config.yaml
n_head: 8
activation: "swiglu"
norm_place: "pre"
norm_eps: 1e-05
positions: "rope"
rope_fraction: 1.0
attn_scale: 0.125
bias: "none"
parallel_block: false
init: "uniform"
init_std_qkv: 0.0435
init_std_o: 0.0
lr: 0.0115
lr_head: 0.00359
grad_clip: 1.0
Each number is 50 + 10 x the weight over its row's rms, rounded and kept within 0 to 99. Layers, rows and columns count from 0. The size before them is the row's rms in percent of the matrix's.

# layer 5 attention key, 512x256, rms 0.165, rows 268-295, columns 128-255
104:53 47 64 56 45 57 53 41 56 43 42 43 36 54 47 51 39 52 53 65 51 66 39 62 57 58 62 30 49 46 57 59 44 39 81 35 60 74 32 37 45 40 57 46 61 40 41 58 71 30 57 33 39 43 48 49 44 56 52 57 58 51 55 50 64 42 66 51 40 45 51 59 36 59 46 48 36 48 56 42 51 45 40 54 29 42 42 57 29 56 48 60 57 60 57 50 57 45 65 37 30 46 51 62 42 35 72 71 67 51 59 51 52 60 58 50 50 58 46 46 57 50 63 38 47 57 55 58
099:55 65 67 46 53 48 47 49 36 41 39 49 46 41 41 39 63 43 50 53 56 72 45 46 47 36 61 68 44 42 59 33 50 38 39 50 38 52 60 50 63 45 69 45 50 62 52 66 56 57 61 40 58 65 38 56 66 43 62 59 48 34 35 47 69 55 47 41 49 52 48 48 31 79 25 43 67 42 54 47 44 49 54 49 49 45 25 49 42 51 37 62 44 26 67 47 70 62 49 48 44 59 51 42 55 54 45 41 51 29 52 62 53 56 42 49 60 73 48 40 65 70 55 44 59 48 74 35
105:51 46 50 40 47 48 42 50 67 38 60 42 49 54 58 38 43 52 42 85 54 53 63 47 53 58 54 69 70 48 41 67 47 44 24 50 37 46 31 38 46 35 46 56 39 43 56 45 54 59 70 46 58 53 49 54 55 53 36 49 59 51 61 52 33 53 63 59 45 44 55 42 56 55 31 52 58 63 48 39 71 60 41 51 54 52 45 78 52 43 58 57 41 60 54 58 38 59 61 36 52 61 57 42 50 56 51 66 41 44 52 49 40 55 53 50 51 45 61 51 59 47 58 45 42 36 70 47
093:39 28 65 47 45 45 59 50 58 53 46 67 43 58 56 32 64 56 57 56 51 42 47 55 60 53 46 47 41 40 46 49 41 61 60 54 34 40 59 46 50 48 50 35 48 63 45 35 42 39 38 52 43 49 47 47 48 41 76 49 59 45 40 44 42 46 37 65 34 42 58 42 47 61 53 54 55 54 61 48 57 43 51 67 65 36 18 43 54 58 35 57 47 34 35 43 53 63 71 42 47 53 45 38 34 63 41 52 36 32 46 55 55 65 57 68 40 50 60 72 57 40 47 48 49 40 36 54
101:48 49 46 56 70 39 45 53 30 45 42 67 44 54 50 59 57 31 59 49 32 54 27 42 28 46 35 51 45 49 38 45 53 46 46 34 58 44 52 44 38 36 52 51 44 55 47 50 37 36 72 49 40 46 59 49 31 38 41 44 43 59 46 38 58 34 36 58 46 60 30 49 65 64 55 52 61 74 61 63 50 58 40 41 69 25 53 56 57 56 51 46 54 57 42 67 55 45 57 50 37 44 55 35 67 53 37 39 44 60 52 55 45 39 57 68 49 69 69 51 51 51 42 71 58 38 35 42
104:52 54 46 50 46 48 50 48 51 32 47 72 33 41 52 47 50 77 39 34 39 44 50 51 57 42 61 50 56 65 55 51 56 38 46 46 45 53 48 38 60 52 31 40 42 35 53 52 51 37 47 46 50 45 59 34 46 27 56 49 47 51 62 40 41 33 41 39 41 40 57 43 37 68 38 55 39 59 63 39 32 43 75 52 51 34 45 55 59 62 48 40 52 52 34 42 52 38 47 44 45 50 46 43 55 37 63 41 52 39 57 57 31 44 65 47 53 33 57 57 54 47 39 61 54 44 45 49
100:75 54 49 44 60 64 46 65 52 36 57 45 48 32 66 54 44 45 55 63 62 43 53 37 49 44 49 41 61 62 58 58 39 48 53 65 63 60 33 68 47 46 42 44 37 49 57 46 51 76 51 51 65 52 55 50 41 44 64 49 44 39 53 50 57 63 53 62 46 57 65 53 62 53 52 45 55 47 51 53 51 57 66 49 47 60 43 67 50 61 56 56 43 54 36 46 59 47 63 53 31 72 54 48 56 61 48 40 55 61 53 57 50 58 47 49 65 53 40 45 33 46 46 57 46 67 64 60
110:26 66 51 48 63 61 41 51 36 47 55 65 60 67 47 37 57 46 55 68 36 54 51 66 39 47 58 49 46 65 61 59 71 46 51 37 57 45 44 43 63 50 37 40 53 46 51 45 41 59 48 34 58 49 46 50 55 49 61 66 56 58 47 43 61 64 69 54 36 47 45 60 56 46 66 33 29 58 52 62 48 52 44 46 69 27 50 45 34 45 34 44 43 57 46 48 42 51 52 47 36 54 59 53 54 57 45 40 53 34 47 50 35 44 43 51 59 58 50 43 54 68 46 49 42 48 68 54
107:37 50 52 46 45 37 70 48 31 50 46 46 54 41 49 60 52 60 42 70 49 63 50 60 37 45 52 56 57 51 45 49 59 38 63 52 51 55 43 68 47 55 41 38 53 32 53 53 54 41 48 61 53 47 55 57 44 41 57 61 61 42 32 51 51 46 33 49 54 43 68 59 41 65 42 38 60 63 48 51 55 49 60 78 46 54 50 68 52 52 34 58 55 40 48 59 38 53 61 48 61 53 47 70 32 51 40 38 15 70 49 60 64 59 59 44 47 44 47 51 48 61 35 48 52 71 36 38
098:76 36 53 46 64 61 43 44 53 42 50 58 43 58 53 53 47 50 49 50 38 41 66 59 59 23 52 73 31 51 68 38 59 54 68 44 40 55 44 48 30 38 40 35 55 47 37 43 57 70 61 58 62 46 47 67 59 49 57 54 39 49 53 51 57 59 53 41 50 30 49 67 46 65 49 60 57 44 50 49 46 35 61 51 43 48 61 50 50 43 48 50 48 61 44 40 46 62 49 45 41 53 36 46 41 57 52 48 24 49 59 61 55 25 56 51 42 60 43 61 48 37 52 71 42 54 61 50
103:49 54 53 59 54 64 54 43 27 49 28 47 38 51 57 60 70 72 52 61 47 26 62 63 46 44 70 47 49 49 48 52 58 52 32 41 45 50 56 45 45 50 39 56 36 58 48 61 49 56 50 50 67 42 45 57 58 33 43 46 62 49 48 63 44 55 57 56 41 64 55 44 46 49 44 68 40 53 59 56 53 53 47 34 42 37 31 39 43 48 27 26 57 52 73 51 68 47 38 45 46 52 49 38 64 57 46 44 45 44 37 50 58 33 42 57 60 52 67 57 47 45 40 55 59 59 58 50
108:32 47 36 50 55 55 58 41 67 42 40 40 43 72 53 37 50 42 48 40 43 53 72 29 40 48 60 58 64 68 60 48 44 57 50 75 41 31 74 65 55 39 43 42 36 48 48 53 54 47 45 52 54 45 34 82 50 53 53 66 60 60 54 52 48 64 58 54 54 64 43 52 46 51 45 56 53 57 42 58 62 63 47 35 34 54 58 60 56 65 49 55 56 38 63 39 72 55 52 48 36 58 29 55 58 58 42 38 36 32 47 45 55 50 51 30 57 51 49 47 57 38 31 38 61 49 58 37
099:59 54 55 57 48 60 53 50 46 53 58 44 36 61 47 43 41 37 71 62 50 47 55 72 46 40 50 46 72 51 65 51 39 52 63 61 46 52 44 40 60 44 61 55 58 60 44 45 28 46 63 52 54 28 50 36 53 43 58 63 62 43 59 49 28 46 61 32 50 45 47 73 70 48 56 23 68 59 54 51 51 56 45 47 46 38 70 55 52 48 46 70 37 49 59 59 35 59 49 50 40 44 57 35 48 44 48 44 29 44 47 66 46 49 54 65 52 34 43 76 52 52 29 45 56 56 38 68
105:31 54 51 46 69 47 46 46 60 33 37 44 31 42 56 30 62 47 54 56 31 60 46 54 31 48 56 68 60 34 40 46 50 58 41 55 48 51 59 58 51 50 43 61 45 33 64 49 36 53 58 51 42 66 42 64 54 57 36 56 40 57 42 52 33 44 48 48 48 61 66 52 52 51 38 52 38 39 46 59 42 44 36 58 58 39 64 44 43 46 40 61 57 63 39 55 49 54 63 70 58 55 39 48 58 53 74 53 60 51 47 62 41 44 53 39 57 35 75 64 57 41 55 57 64 48 49 48
100:39 54 64 50 62 58 54 47 64 39 54 23 35 70 60 61 57 59 34 49 60 52 42 64 49 47 43 60 59 54 54 48 40 60 51 56 36 50 41 59 52 41 52 61 48 59 58 47 27 65 37 46 57 54 54 30 63 36 60 51 34 51 56 52 53 57 28 48 46 48 38 52 45 41 43 49 50 48 44 55 30 39 43 35 52 39 58 53 39 62 50 44 49 55 45 37 51 50 42 42 57 55 54 36 46 40 62 35 66 51 49 52 40 66 55 43 53 52 52 32 56 57 36 44 43 44 36 78
106:54 47 48 56 60 47 51 41 55 63 72 63 48 52 41 32 51 38 52 44 77 55 70 48 54 46 53 59 54 44 48 34 42 63 51 58 72 54 49 57 52 47 49 75 40 48 56 45 56 65 64 55 45 42 50 68 40 57 51 61 55 37 59 52 67 60 49 32 40 35 50 35 59 51 51 46 41 54 59 46 67 58 60 50 50 57 55 58 38 51 69 28 49 56 49 41 40 72 42 32 51 47 43 41 41 53 50 43 63 54 57 48 55 58 51 53 66 51 44 59 40 33 55 41 63 58 54 57
107:73 39 57 52 47 48 48 37 50 57 32 63 47 30 54 30 53 51 55 59 52 48 61 52 47 35 63 50 12 56 36 37 44 44 44 59 50 36 50 47 38 58 63 53 43 43 43 62 49 54 26 55 53 65 62 38 41 56 47 49 48 41 34 48 65 67 46 30 41 53 58 37 50 36 34 41 54 36 57 52 70 56 51 38 66 36 44 68 52 49 54 54 47 60 54 61 48 51 58 50 51 48 54 68 39 63 37 49 39 63 48 39 41 62 62 41 61 62 48 66 59 31 51 35 50 40 62 52
103:46 71 40 33 53 50 42 62 40 53 74 63 50 47 55 42 41 51 56 67 41 42 43 53 47 55 38 60 37 40 48 57 50 60 63 61 37 41 59 50 56 32 52 39 55 36 58 74 41 68 54 48 54 47 55 50 50 48 34 49 48 64 55 43 54 70 59 51 42 37 59 51 50 62 51 55 40 40 49 41 63 44 57 57 55 57 50 53 62 46 57 30 62 55 59 43 60 64 51 50 53 55 44 43 63 43 70 56 30 45 48 38 53 51 52 51 37 37 46 47 71 59 56 41 55 46 57 66
102:43 42 49 59 62 65 52 40 37 35 59 41 55 52 58 55 53 53 49 49 60 37 56 54 61 49 56 39 44 49 52 53 55 58 58 41 67 35 36 63 40 54 52 63 59 49 51 44 43 52 51 47 56 42 42 44 50 46 60 58 53 64 51 51 39 52 58 55 56 48 54 61 65 62 41 55 47 53 48 50 47 46 60 38 67 56 53 62 57 70 60 55 59 55 53 55 65 62 46 68 53 38 45 65 73 46 56 47 64 50 49 40 39 60 52 57 48 57 68 40 48 41 39 43 43 51 50 42
109:70 44 54 71 34 34 54 31 44 53 65 62 61 62 53 51 58 67 69 53 56 64 31 26 52 40 36 46 42 49 33 53 61 47 60 60 50 44 52 55 58 52 45 43 47 27 33 56 29 41 43 50 48 55 63 32 52 48 46 61 43 57 53 52 41 48 50 39 36 66 48 46 49 45 49 64 34 49 53 36 52 35 38 58 52 47 26 56 46 43 61 55 49 51 67 44 37 61 48 58 47 55 48 45 56 50 71 50 66 58 55 56 62 30 43 65 49 48 39 50 38 54 50 46 53 56 54 47
087:41 42 54 63 51 52 49 53 32 46 61 55 66 54 35 47 38 47 34 42 68 54 60 41 58 54 54 53 63 59 41 40 47 62 39 38 47 32 70 45 53 36 61 70 61 27 55 53 57 59 70 63 54 40 59 31 66 38 46 52 32 37 43 46 65 42 55 58 63 45 51 41 42 50 35 65 40 72 38 46 61 51 51 62 60 54 66 50 52 41 42 48 40 65 54 44 61 58 54 56 60 42 43 40 36 66 35 49 56 48 49 63 56 49 75 55 37 49 38 44 47 47 33 39 64 33 51 56
091:42 59 56 45 35 47 64 62 41 57 62 61 67 63 35 40 50 52 67 61 54 47 48 53 50 41 57 58 49 42 51 41 68 31 45 61 41 54 42 42 52 53 57 48 55 42 42 40 44 49 43 55 47 50 36 39 62 45 49 47 66 41 39 17 38 41 59 60 28 33 52 64 40 59 56 46 52 63 43 50 60 42 49 49 59 47 52 31 53 40 49 49 62 34 41 61 52 36 53 44 40 47 32 51 28 59 56 47 46 54 55 56 39 50 48 35 44 37 59 55 52 53 49 59 48 44 63 38
088:47 41 64 57 55 47 53 53 71 43 48 50 56 44 38 43 62 63 49 58 57 51 53 51 47 76 43 25 35 49 43 34 40 55 61 53 46 52 61 56 53 68 47 31 48 51 45 40 50 34 48 70 48 48 50 35 63 39 53 48 64 47 40 40 63 63 57 47 55 50 53 66 53 37 54 45 58 72 39 23 35 56 57 59 53 50 57 58 41 39 34 44 59 50 43 69 47 39 40 56 35 45 41 48 42 74 40 48 60 46 49 56 63 44 49 16 61 46 54 59 48 44 56 37 49 49 43 47
084:40 60 48 39 50 71 60 47 56 56 30 58 41 48 49 47 63 26 47 56 49 56 42 52 29 57 38 65 53 48 49 50 41 37 53 44 61 63 46 42 39 38 37 46 35 55 42 49 52 57 53 38 45 52 70 64 52 45 51 68 35 54 74 53 61 60 47 43 57 47 44 29 48 50 59 53 49 35 56 34 32 43 46 61 41 56 62 35 40 50 48 51 50 54 52 50 42 53 65 46 51 41 45 39 39 55 42 50 53 42 61 59 55 56 50 61 69 51 57 56 34 48 39 38 58 51 50 52
091:61 31 37 61 58 36 35 69 54 53 41 40 54 41 37 40 40 51 33 52 63 54 42 77 56 49 53 37 59 68 49 47 45 50 59 50 51 27 50 40 52 57 56 61 61 56 48 53 54 44 43 52 39 61 49 57 46 45 61 62 45 61 49 70 50 42 43 54 54 35 60 58 49 57 40 57 67 54 36 42 65 44 55 45 46 55 42 71 38 38 76 65 49 44 46 48 62 74 56 51 51 53 63 53 55 57 50 44 41 61 58 25 61 43 50 58 45 48 59 52 45 30 42 57 47 49 52 43
102:64 37 41 55 42 62 55 49 58 56 50 44 26 50 47 50 44 71 69 57 41 49 36 47 52 51 39 59 42 41 62 61 43 48 34 65 65 49 51 49 75 58 60 60 54 52 60 58 45 46 38 46 65 34 59 63 48 44 54 53 62 64 51 33 51 34 55 63 42 64 50 49 49 39 58 58 54 43 60 32 30 42 51 62 52 40 47 43 44 45 43 59 51 73 49 48 65 54 50 46 47 53 53 54 56 36 43 66 47 26 74 51 44 58 49 39 62 44 49 46 45 44 27 56 50 55 38 54
114:38 42 51 53 47 59 57 51 49 54 50 56 32 51 51 54 17 39 41 41 46 38 60 43 65 71 54 52 66 52 48 55 57 49 57 43 66 43 55 54 49 51 31 48 62 57 58 66 42 41 57 65 45 46 49 62 61 53 67 45 47 61 41 52 48 50 37 39 31 41 51 37 40 57 49 47 50 56 49 68 51 48 47 30 51 57 68 41 57 33 61 60 37 83 66 49 53 48 48 56 58 37 56 53 58 42 54 46 52 57 61 50 65 50 60 51 49 64 29 45 57 43 46 55 55 38 57 62
088:62 48 60 60 33 32 61 31 54 48 58 62 48 42 44 57 40 52 45 48 60 55 41 69 45 44 53 43 34 34 54 40 54 54 45 57 51 53 41 47 60 46 62 38 46 57 50 45 41 34 52 49 37 55 32 72 55 44 33 49 46 47 42 29 47 48 45 42 52 35 51 60 37 47 58 49 59 48 56 61 64 51 59 49 48 51 59 44 69 41 55 27 55 61 52 50 63 59 42 63 60 43 47 49 77 46 43 41 52 45 55 56 51 37 64 35 43 53 26 60 58 32 57 62 41 51 33 46
# layer 5 attention query, 512x256, rms 0.164, rows 269-295, columns 128-255
099:49 54 46 62 52 54 36 46 72 51 60 51 41 48 33 37 64 50 55 71 41 61 47 60 44 61 44 47 42 46 52 65 51 66 52 36 57 44 43 46 37 51 42 63 49 46 41 42 26 49 86 61 40 33 54 29 55 50 60 61 48 48 55 60 29 40 60 59 47 47 57 54 36 27 48 46 42 57 47 45 41 57 54 55 59 71 37 53 33 47 57 52 54 58 56 55 45 42 60 60 61 52 73 31 48 48 48 50 63 38 37 63 53 50 60 45 41 64 42 49 67 34 43 56 52 41 52 47
109:57 46 55 53 37 53 42 55 41 69 51 45 46 70 41 44 41 26 62 54 39 38 29 50 53 51 51 58 50 49 72 60 49 43 47 63 44 50 46 66 48 50 63 36 48 60 42 63 39 53 49 42 42 52 52 46 56 51 49 52 52 64 43 59 56 58 56 48 53 40 57 41 59 53 50 48 51 41 52 37 28 50 58 59 69 47 37 41 50 55 66 63 42 36 44 52 52 54 71 57 51 61 65 40 50 50 52 40 39 71 70 66 55 41 43 52 40 71 40 40 54 64 54 51 38 41 57 52
092:48 53 51 64 55 53 62 52 29 52 52 45 62 59 44 56 54 77 45 47 28 49 60 50 42 62 54 52 55 45 50 45 46 37 39 50 27 35 39 50 42 50 55 37 54 32 42 44 50 34 37 50 55 65 52 62 41 37 58 57 40 72 52 59 52 42 43 59 48 37 35 74 67 58 47 57 43 59 53 28 48 31 57 52 48 56 42 61 58 41 42 63 49 33 33 52 37 43 47 43 59 51 54 53 49 50 54 42 57 56 34 41 51 33 60 47 30 55 73 58 47 49 51 55 37 54 44 30
107:35 48 59 51 44 42 65 34 42 59 48 56 53 48 72 40 45 66 53 66 64 39 44 43 59 60 49 61 48 56 63 48 59 50 39 38 62 47 38 58 53 56 53 59 59 51 36 41 61 64 42 58 61 53 36 48 48 53 55 45 51 46 71 30 60 40 37 36 41 56 52 47 53 62 30 43 56 59 46 53 68 48 59 37 53 42 56 41 54 50 52 45 53 30 56 41 56 47 45 44 61 66 50 41 46 52 36 60 51 41 46 44 64 53 40 51 45 46 55 72 58 61 56 51 65 24 40 49
100:59 55 59 35 74 46 61 56 35 58 55 49 45 36 48 38 40 48 36 52 49 49 45 44 61 66 55 48 36 35 38 30 55 53 53 42 37 28 47 51 53 62 37 48 45 57 54 59 35 47 37 46 65 55 52 67 56 40 54 50 41 49 43 52 40 54 42 48 37 56 61 44 48 38 55 62 44 41 57 58 53 35 53 27 61 44 37 67 45 41 42 51 51 56 49 61 38 57 60 43 45 34 68 46 53 66 65 36 50 76 65 39 53 53 37 50 33 51 65 50 59 47 38 44 47 49 40 45
105:60 48 54 66 36 39 50 45 39 54 56 51 51 37 47 45 42 57 46 46 42 55 57 69 63 54 40 50 42 35 47 48 31 64 51 56 53 65 47 43 61 50 58 65 46 39 42 57 56 51 36 46 41 59 67 59 57 42 59 59 37 51 54 56 47 42 44 59 38 68 51 44 51 38 50 65 40 44 53 28 41 45 55 60 57 69 41 38 59 57 67 34 43 61 45 56 43 30 36 60 45 41 57 62 61 41 49 59 62 60 56 31 39 52 57 58 48 60 46 39 43 35 58 47 47 45 46 56
104:61 45 55 71 51 61 72 46 54 63 46 38 47 53 52 44 38 49 47 52 46 49 46 57 61 43 44 38 57 59 53 75 56 71 36 48 60 60 54 48 55 58 57 45 51 48 62 45 44 38 64 40 40 58 44 60 48 27 41 39 49 44 41 57 55 40 43 39 60 48 52 55 53 63 44 58 53 55 47 42 58 42 47 54 43 41 67 52 54 44 52 44 38 38 42 53 62 40 50 28 66 55 49 36 53 43 53 58 56 48 57 24 49 61 52 35 49 33 51 49 54 59 58 46 50 50 58 46
111:50 57 40 65 52 56 43 34 30 49 60 51 49 59 61 41 37 46 64 50 35 38 66 62 47 69 51 55 62 58 58 64 46 51 39 46 34 37 47 34 50 48 48 75 51 40 46 44 60 45 59 38 47 48 66 47 61 16 42 47 50 54 51 38 65 42 55 36 58 47 51 71 51 41 50 60 75 40 39 42 45 41 68 53 49 57 52 49 62 49 45 54 65 43 55 50 40 42 53 48 46 53 47 28 50 64 59 61 46 54 57 40 39 71 45 52 57 41 53 58 53 20 35 58 44 49 48 47
097:51 34 30 50 57 58 51 46 36 36 58 66 36 58 58 54 44 46 24 37 53 42 52 51 55 58 38 55 67 56 51 56 46 43 39 47 56 49 54 47 47 69 56 37 50 58 64 57 53 55 31 56 54 35 74 46 47 39 52 49 49 31 73 41 23 53 52 59 37 48 62 33 55 49 46 49 70 47 40 37 68 56 48 53 35 51 52 54 55 23 70 61 36 61 54 58 44 50 34 59 50 57 54 54 52 49 64 52 58 51 53 41 62 55 70 57 65 46 45 56 48 51 54 38 40 48 58 50
100:41 46 55 46 43 44 47 37 56 43 69 61 53 40 44 46 43 43 46 40 28 42 50 36 59 51 38 36 37 53 50 35 55 50 70 46 53 54 37 47 43 32 54 59 61 58 41 51 35 52 43 39 50 40 44 37 55 62 36 39 47 37 41 47 56 42 53 43 76 49 50 57 65 52 70 53 39 41 49 46 55 51 59 68 76 28 47 57 29 38 58 61 48 50 55 52 32 33 42 51 52 34 65 42 54 32 43 43 56 42 29 30 49 58 62 64 37 40 59 40 60 54 43 62 55 58 37 52
106:58 44 51 44 50 56 52 59 37 68 58 54 57 45 48 48 51 55 32 60 65 62 34 52 43 47 39 66 60 40 57 53 53 52 60 43 45 54 55 63 54 57 73 60 40 64 71 46 47 63 57 50 46 55 44 35 58 50 44 43 58 58 52 51 76 37 65 55 67 65 37 37 41 39 55 65 47 54 42 31 49 43 49 61 42 49 62 57 36 43 63 57 48 47 49 32 37 42 45 55 58 51 57 36 56 54 61 49 58 45 63 61 62 62 55 36 54 49 29 61 48 55 55 55 38 38 20 46
099:34 38 61 53 40 43 40 53 44 49 46 56 60 63 57 60 49 48 54 74 59 50 51 45 57 51 37 52 42 41 42 59 41 43 52 46 44 38 30 42 53 80 55 55 63 50 50 58 51 57 63 51 60 56 54 63 46 53 51 48 54 56 46 52 24 45 50 58 57 63 37 41 71 42 48 39 39 56 34 51 38 39 50 73 36 40 34 40 51 35 37 48 39 44 70 31 30 62 49 36 51 46 58 44 54 36 54 45 72 67 65 56 57 34 31 62 49 56 49 50 38 60 42 28 43 43 52 46
100:54 54 52 49 47 32 50 43 33 59 42 52 34 51 57 50 31 49 63 50 45 46 38 42 44 52 38 51 42 65 47 49 32 41 52 41 53 40 59 49 28 55 52 39 51 59 67 40 59 47 63 58 48 47 50 56 46 52 59 43 56 39 61 44 49 61 45 55 73 58 48 45 26 60 64 33 32 42 43 56 41 33 51 64 53 57 65 28 48 43 50 57 41 45 39 65 54 47 59 29 53 60 57 54 51 59 57 47 52 30 52 62 54 43 62 56 48 45 62 54 55 52 67 64 63 59 52 39
098:36 36 44 47 53 47 36 50 44 56 47 47 55 39 73 42 19 45 59 48 55 57 45 59 47 47 46 54 64 41 44 54 53 44 46 47 46 69 44 48 65 51 39 45 53 51 49 40 38 61 50 58 42 36 59 74 29 63 54 52 56 70 48 69 50 37 69 51 63 46 49 29 55 51 50 66 57 57 48 43 45 55 50 58 71 65 49 59 47 44 50 43 47 49 59 53 58 69 51 49 50 60 63 54 30 59 50 50 42 55 54 60 48 48 47 26 42 35 56 59 70 31 56 34 60 54 48 50
100:53 50 49 49 54 52 53 50 49 67 51 44 62 42 61 55 48 43 45 48 52 61 39 32 58 44 43 60 57 45 58 45 58 51 52 54 48 68 41 37 36 54 47 45 33 57 47 51 67 37 48 50 53 44 49 49 70 29 37 45 57 29 51 29 45 60 43 46 66 53 62 61 60 32 60 62 54 53 59 63 34 53 46 53 55 56 49 42 66 58 40 57 54 57 50 45 52 53 41 62 53 60 67 51 48 26 61 42 59 42 47 54 48 53 35 58 38 27 57 75 45 51 42 50 39 49 44 50
105:59 37 44 58 58 48 65 51 60 61 46 63 63 51 54 54 68 50 60 58 57 45 47 57 61 51 54 45 42 48 60 55 45 61 47 53 60 54 66 38 60 69 55 49 42 40 56 58 28 44 43 19 58 37 31 58 50 51 56 56 53 50 64 61 40 57 39 50 57 50 55 53 72 63 47 40 55 57 34 53 50 48 34 54 48 56 41 36 52 47 55 65 41 65 43 48 58 51 54 40 59 36 39 51 57 30 50 40 62 37 53 57 50 44 47 55 54 44 62 54 45 39 45 62 41 51 46 63
100:63 32 67 64 57 47 32 46 41 47 42 44 29 66 54 58 50 50 42 53 42 56 53 49 53 31 64 35 67 50 57 31 47 48 64 35 56 44 49 52 30 44 61 51 25 33 61 61 46 51 33 35 45 62 32 52 55 51 55 58 52 57 56 47 48 55 31 38 43 54 45 40 49 50 41 40 36 47 62 53 40 62 73 53 32 53 45 66 52 42 52 61 39 73 67 61 50 28 46 56 52 53 46 61 53 40 47 53 57 62 52 33 38 40 43 60 41 56 50 55 43 66 52 58 49 49 58 61
103:35 55 45 47 53 63 48 45 62 51 43 50 51 49 59 40 39 40 48 59 51 61 61 55 58 57 42 60 50 62 45 45 54 54 46 67 49 51 29 27 57 56 45 67 51 64 41 51 47 52 35 34 56 58 44 48 40 40 56 77 29 43 51 47 39 51 38 35 58 54 39 63 34 52 60 52 65 47 38 62 49 30 45 52 47 45 61 43 64 52 59 48 53 24 41 67 41 35 32 50 40 49 42 52 58 51 56 63 42 23 47 56 47 70 39 46 44 57 58 39 65 60 69 45 39 65 41 64
104:52 49 36 53 50 52 32 57 71 61 57 40 35 65 60 52 56 60 48 68 60 31 60 71 58 63 71 50 47 78 56 53 49 47 47 65 57 65 38 57 60 58 63 27 48 54 43 35 40 56 55 49 61 43 36 74 60 44 39 58 60 46 39 59 68 67 56 55 54 45 52 63 51 47 70 48 53 56 58 68 58 70 56 37 38 45 44 50 47 44 35 59 62 51 66 53 57 43 54 54 54 49 66 66 42 54 47 50 44 44 47 31 39 72 53 39 51 43 54 68 56 48 48 55 59 60 49 43
104:49 54 65 44 53 48 46 43 54 43 43 43 31 58 49 47 67 52 54 40 43 37 61 50 49 48 44 57 42 50 58 68 51 51 46 49 72 59 52 49 56 59 50 41 41 53 59 42 30 67 39 50 63 72 49 55 60 54 64 60 60 42 47 52 56 43 50 46 47 57 47 57 50 40 63 48 59 46 56 54 45 46 43 36 66 65 70 57 39 59 42 48 75 64 40 59 45 45 41 36 36 52 63 45 53 46 54 61 55 40 38 42 35 47 34 44 68 54 50 51 48 58 40 64 46 54 60 49
102:34 40 47 56 47 24 72 58 41 55 28 49 57 44 48 54 33 58 41 38 48 48 57 78 52 65 38 58 43 63 48 45 28 41 48 38 56 37 58 61 51 44 40 45 48 28 66 44 55 43 38 43 47 67 58 55 54 62 48 50 51 57 47 46 51 29 45 46 60 49 50 61 54 59 64 49 61 45 39 43 41 46 42 50 52 54 43 56 37 56 58 49 63 53 59 35 55 67 61 58 62 54 75 62 47 28 47 65 69 61 31 56 59 75 62 49 49 54 48 52 38 49 48 50 34 57 41 37
101:28 38 42 72 57 45 62 54 24 55 36 58 63 36 57 48 46 57 58 45 56 54 54 53 44 57 58 48 48 49 71 52 31 41 55 33 47 61 33 47 73 44 30 63 50 43 59 61 46 54 45 57 34 67 63 53 60 52 50 39 50 53 36 65 68 35 33 58 53 44 54 37 56 65 29 51 67 44 44 42 60 47 55 63 63 57 49 61 28 57 55 47 52 57 45 50 47 79 50 49 65 51 44 56 41 54 45 62 46 60 39 61 45 59 54 35 36 59 28 32 41 30 61 65 51 61 56 59
092:47 51 48 34 47 47 36 60 58 74 44 63 32 43 49 46 36 61 61 66 38 55 38 24 47 40 57 47 42 60 55 44 58 54 41 41 52 33 44 42 62 64 49 61 40 53 46 60 33 59 51 56 45 49 49 35 55 48 54 48 44 41 52 51 53 48 56 56 40 74 55 60 46 25 55 59 49 59 37 56 56 69 42 41 49 41 48 57 50 57 56 51 43 60 63 37 62 41 33 36 51 49 61 54 52 47 48 44 38 57 59 65 54 42 63 50 49 28 73 54 59 44 45 41 41 52 49 50
097:46 45 56 48 52 46 44 46 57 62 55 47 42 41 40 38 53 57 45 58 52 32 59 28 62 65 55 46 40 47 46 48 60 57 41 60 58 52 57 41 42 63 41 54 47 56 63 65 41 60 49 60 53 39 47 36 23 43 51 66 52 55 41 33 35 58 42 33 43 45 57 59 41 48 62 51 44 45 76 69 39 52 38 45 43 46 56 35 65 52 37 46 40 53 27 66 53 35 44 33 39 44 54 60 78 67 73 35 51 32 55 43 55 57 48 39 65 52 54 67 45 62 57 40 55 32 50 51
102:53 66 49 65 53 68 44 59 57 49 56 31 44 47 50 51 45 55 58 52 52 51 49 42 61 32 48 34 41 57 47 27 53 62 54 56 69 52 38 42 26 49 62 43 50 62 35 56 32 53 56 47 45 69 41 44 35 49 61 46 62 54 44 56 38 38 51 48 75 38 50 52 68 47 38 51 44 50 52 61 50 57 54 56 53 60 35 55 49 45 52 46 58 50 58 37 40 51 46 54 62 44 59 48 64 69 54 46 26 44 54 59 52 46 46 41 54 61 26 47 23 52 57 40 43 61 47 59
108:50 77 52 48 49 51 50 56 65 56 61 53 59 55 33 47 43 60 72 52 60 46 52 56 57 50 52 48 53 31 67 48 64 58 58 32 54 38 49 35 51 61 53 53 40 55 72 57 45 33 43 60 61 35 53 63 63 51 46 42 62 67 51 38 59 37 63 60 56 37 60 56 42 55 53 34 44 63 55 53 36 30 47 53 49 38 45 39 55 47 43 47 50 26 52 51 62 57 64 35 68 61 50 48 37 58 47 41 43 59 45 44 53 56 46 32 57 35 73 66 57 53 58 34 48 37 54 52
097:55 48 61 59 54 42 64 53 39 42 57 78 47 55 50 42 43 52 43 52 63 42 49 35 31 60 51 49 61 51 53 47 44 40 28 64 48 35 45 47 78 48 41 53 41 64 41 47 55 62 62 52 48 53 42 51 51 40 52 57 35 52 58 57 42 46 36 60 48 46 48 58 68 65 36 39 40 35 56 41 33 39 48 40 34 63 42 67 50 64 45 52 60 56 40 51 54 52 45 68 35 58 57 63 39 35 37 65 63 66 52 61 31 52 39 61 50 60 61 47 55 42 63 43 49 45 30 53